config = dict(
    d_model=192,
    n_kv_head=12,
    norm='layernorm',
    norm_eps=1e-05,
    bias='all',
    init_std_o=0.00513,
    init_std_down=0.00363,
    optimizer='soap_variant',
    lr=0.00425,
    lr_mult_up=0.676,
    beta2=0.99,
    decay_shape='pow',
    batch_tokens=32768,
    seq_len=512,
    steps=5741,
)
Each number is 500 + 40 x the weight over its row's rms, rounded and kept within 0 to 999. Layers, rows and columns count from 0. Numbers have three digits each. The size before them is the row's rms in percent of the matrix's.

# layer 9 MLP down, 192x768, rms 0.187, rows 145-191, columns 192-287
098:427437453528461503442512461511579527504507482465522492571442538488493516550469469516480552493537475516466490484470434452430510505553507473456483502499503563461515628537482427492414466572476521532500471508506511568481472489540473536513519524535519511524496460464493518563526521455491589514
095:436532499454487448500504505509506521491441515517460598522512516536520468486582470445527504502472472448516485465516473464556515538537518442466528505499508425450519520485467581454505499459482534504479443461508491439539506509537510442500414509459406447511502475444486468418528535474560534539
098:575547470499533533501496491480462560541490594467432497470437479513452541446534536478483440574465510441489474509452524558529543520501491544489497463491521483542473464439481485494505545474421480492515539527434509515448443493431505506519538474456420509418433520437487518471537530540487556446
103:454516531518484578523516533531493529413500524441471499492423574463535487526441495391449469470486506479454548548491509540507560488472549535503541512458574592521479506517473491452502511462555564482479489491409475484545545513512468491481536560462520479439499480489498510519538452475472534492
101:514529430480461498442501449506523523469514547478467535474579502546525477563476438521513574458569592458438432475539490498481519454506523471443494450570567557536473483528516516491448515484525477493459528503531558482502473469516528545496466566514459517484552568465542502509476433480450494498
097:482541489493404555458494575523437526565467440512435435485501488516525623499471461509510538468543478529509485471521490498494512471504467490424472567526446467479510498529501551441542502489460476547634536488482492466467507471569444448468473473424522463513568528503499427491484495481554523537
106:487482471516482490472480504460465475481416483497426464528449509484450524488555501619540472531516519495457433483555601547446555457512510425465522525472541437392575522533536467480479487484538492505462555458507560531535480439450537468498549447532503515482522474480513512500509538588386465478
124:530514517553483520430445452521474505557549497499530510539536581582545517500531541463493575546474490450537486543502537538543531571514499440519472499518527473424463530430463434502509513518453506482505469478494504499593534465476538544462562505472518457533493582524552483485519521547477494547
092:475465491542539492567480537493500536530477440526504502484457492460541445552499508538392526487515450517473458453498507570514501561482480500507547505492506437512537554534512533512475543493561530496471533519590497487510470558505460466436467534526495441535418538550518563521495459508521531525
101:535487577434476477543536480501542501487518505424493516547444419513444545556539524438519535507458536610438480575473455503485485446574523497513536507521562555452477493511535529539504481486531489449582528447525454461447559538553517498481419535522548462573510488540441529471505525485515512525
099:530547446511416484520572489522545471517529442499541536522487441501433518578423521424577523468462512484534528527487476459479464547551501416490570479554529525590532563479508530521466427507484466497560568500508509503482484507502512492572492545568512452555532469399555500517420452452481555551
095:480448466523451524587497523442460471545508485479485448584507567438470463487559531514436573479510492490498495590479471444449457508506535571500521474548477473506474458503419499527538541539569521465506473480547498459529540507515455471498546492534435440481498472494504464484475455507468489444
095:539435563498481509414547458508518495507517503542476531512550447454472500502529544482428494514430402517557473486543490447522524479501468487622502465501508463513529575506546483417478433521506516489462538600514512486447577530520518506541539503505561492470444484444438542525510554519548440508
101:487571508505516479493472457535477521437469516516479524469530421505503498473477475490531464517441533489471534534513430474522486476484436510464488439522541508501489428453519538526507484481506471530441484526547428524523467464476466598461422484498555437603493438530475521520481533500559536550
092:478424474547463508584442476455516509520412518537519445490431573563500495496475495591478435498493493516531436426565505555440556504536474548534475491530517508532522518490449446535480505469484558470504574458538525572463468487539513489510478505471520467490544484469476487445551515528466545521
100:565519534546457539500521501496540544484526524473468479435525460451479474514498446493606531441499492473529510471496519517436567470531522500475447496514522486464508511474543534439488506510501562512459550478533549512501496464436509528472594475536514477499496463527456492546488497556434471403
099:473564463500513416555500475445554466473509512481504486535533405509573457471518484402492453558492449576503447532544567470442492496526517538531501495515531521503430471481493440483495560421513437495521533515456530515513480530480496542523466498514449468548505454500534522477545467480569525435
102:476493553560514577490468499424474508491432431545423461460500539485491576473485469496441531540517506510544475541451629519466526483512495519515572442481528463445537515420511515543457454503452508531559472472516478462509568530512456429547398546507531475465527503511541514399461479575483390482
100:410498447599523485529555519533534519499571384506410486509537471488448465524436529508543520438452497550465539521500540497491450467479482471515585532521492509526540550498489501492490545445481458517541513531503585531470533506440530519488441526493473478594492485477512583474519453496572509514
100:484531495571512487516503545472421499487440525521525512483433606499512518507497485571467500609529499530513546555420557507582475436422507463500514526530544585483536549556526542479490533528470567500505509515449498478533537530446472443470525448468464463506480460530429436471573480546463543510
099:571537490479496514491438513507487487455466564461474486504449482564484584568477637553400523480466532523452480499474507507504513453454508478450475519494554518550545531539463502444479491490593500532566524467479497469492538524487514483541539477506508416531403500456490509524581486527525430472
093:436547509482553520503460498460558534538507534514537459441476547504498571437482475459524471531529482504516451503451522433515496527538528461512548492550455465477534492518425582526495539470492455498492485509465446453460493467510521451486506403536462524448490461482579500506421486494506498548
096:575502544448464469553495515476493464508477465494527519450425523508507470525521612439454498517521482578455434477475542582476553473513495516477477551584482479463500494545462557461512434473449495500546515525486427547528519531451494597480528456503509440467540476563499540551469506513480540556
099:550582467478480486483517485453516554500472546435467565453426474539517536511460501506497498504524531587510508467511451529488459540526403498451536502482477446488457517475493507450462530478545511489462450458455516485558497472515459502572369473565547441537497539520529497454493586506494480449
101:488562490526500481519454531531491521460465501492529658524553477519427503451453453487465515524555549500536414449482531504553463532451449396496544542519456507492535508469557592563545545452529479502522427525514464475478485504486436496539493476501511491472548528526456435502468421511473478486
099:523519455519487495513511538469487496463516378539508471493510517457555488508531524461551480444498556476486492481506503468520524502526500552586544488517539540444597481551512489503515553535442532512491469518553482413506598477472555541497501498503534535423451532463448512545495599499541501545
101:471435430450591510430503556524461538497460494584487524488491510498537490527481485483569521467525510491607522492492491516528506553465523547473437446505428549517457472515487533470520459522529549450454434513529446587542488484484549497580483525497458525544464459478498541594501455466481515506
097:518488522485544536511445481520575440453560567484552502527469531521536485522445493518524476469525568567439508452483507439574358469531461476425481476508558552590541553555477506521485464453516475507495485509475525526507529506538502512555418485484481514417541507549480457548550441537416501490
097:484529529447474453541489531502478528540404412551514485513555511491439511465561549469527452537551557465468462509526547513415450474534466550485494535438525414482533486474547512505485515530514417486462476456507450546525502513524481511510482463481544537537538546557544465536519459512525525491
098:440457494473458536488508517513436505561532481512470489484434498516532512586545478506484552479462454576539441472461419511507496513405543563447535560561502488498478459555447463537501479466549485523529427496575511528570503493460412467511486577431476551528485532491528533562446499521553501551
093:458491480493510511514488481521533474451522554563426433512539414498435559565504503560477425523485500483536433510553558533476538513558517472474518457549523529561528512523435512485578504479470512509525581441491542486566537576517496496484539576572448530489444469466451464467503499442568490400
096:555510432444493429451494506463568557544516481524539498430534543561569435440460481509444458559520519492522441482471512564449495460519480464525476501510473521500521467515484590466529474496536432515531495550481546507456494490498479542533500493429482568487552531526529510492455501556467526546
095:528498469429574548542484475525484541577473471604507433505468561495520458474485503447400483501576508482467527552571442537456541471458540498580539459480481530559533487511502543535537438551525507430471465477584471557472481517452532498432535480483432530437539468528431486503514516484487518564
100:509541545485574512527474496467514460541525457499412578472510485536510451562516466550433507513527484467511504483447494479528466463541432519478509535460487456445521462428548478512465435502510568558489426473522458498480470571440460485517520507512497460448505514464507487513500508485498502438
101:477440461480487494540527504578517504557539541469437513459436442522499478461526492427474477507451509493472499490498492383493465540588485461516506485511556543583628514470463512522514425477443529528478465541487499599403512511455502508515583483526478578613491544509429415518516562484531500469
101:544521527515519533481503500410514518466504537462486515497568535509547505486439432521573508487477501524471443424489468455515543478566447502474388531497543534467461537548533547541513501463504423526477543562442498491502461453501516482455523501503515520537556468468543481501509476510585487422
098:562537517460594460457539470550497492577484502478476476513535530455553543496567514479482446487486485504506481527499532531526493493570532532528545461494485475548520502555485522486559501515523474424509504536464526531423565521491492521477411512474530598453526515499507503507492519497504478456
103:401418570481486439508584549464555480554418485589509468499565468441431443450472470527549504509502510450589544525593538542492444512486521529545502477538556466470502449472477449476502529553485507537497437438557504498597503538523449434474509517478506406439502479477525447516470554487421535449
101:470530547470479478511552502539465456486464478537462452562456459507553510535549491460542548419479436524550482462510532528491519475524516538535504499492526544534521444463503504498496459515530502451479523501474466514485506448473480453442521516555527535507437456513523611591534531552466451551
114:503546482506412487565566537465537564534478436371443489544414494508511487498475449466529448487503449498508505494596541462429564464551497552476530507539553506489518574493479457510449452534527455526445453521451573526491569508478494479472523555541475573480515490580558502501541553424565504519
100:483469523492529478559458518505490507525508548557534560479462535434488489492531449548533500513488556477449500538590495491513450491464480489502501632508478596471477442513562535538555570414493529538508515478516516514491507531409528558591502464494506540526503489450515511481458543500571504462
108:456416485528513554514491462490524478533528487432548470502472450528428542509559499460544602533469446475459496501515472551529492555497548536485503486512455603565457464566568439432451510485538527447549611536507495516477496544513516490466508491562501522483452552545560446479491563371493507539
102:444542539469484403510475534518490533487516527512570566547533486512589565511535472513505453444510657501506491555520441494538438554511500457519568484486447429514494504481527491492512504475546499571529541477480505514469553439451495462495512472446452433517397645433502520554563474518499533529
096:534435525442596516456502477469493558502523497528477493477535547445442478449463499427525514472505519518467458570412431432518540483524481408482485562534464422551455491528474551512498498543524437509523554567533503415460531488539485517437468446436450518577532469570438476480482486501474465456
100:530523451487488404443505508467475425472481419469484517467515503531464474560503493477506524502484510542483439509527484444492559477541516462489478496459500581484509521501533432528480506490490459512466588501486525462439582480464491538584527494557481516492526461516419480490437433462450511462
095:530470519497512546516520433547546529551522557495530472521494451504450558495461463488452572490496520582508524488488544490534485531507548472530544470525481520487460490465582449532419531461453530508500433462436496598512510510517510495505554624494468524526448503507590517397447504483480477511
103:556470461532509502503476480488523469514590538490472521541553520461573376494446463378437470539548499528505434494559514440550563578424510443541539529520501456488493500491494474484528559555519522482494543553514499456489451549480471522547450459467470469567530509508514483496489529559518512397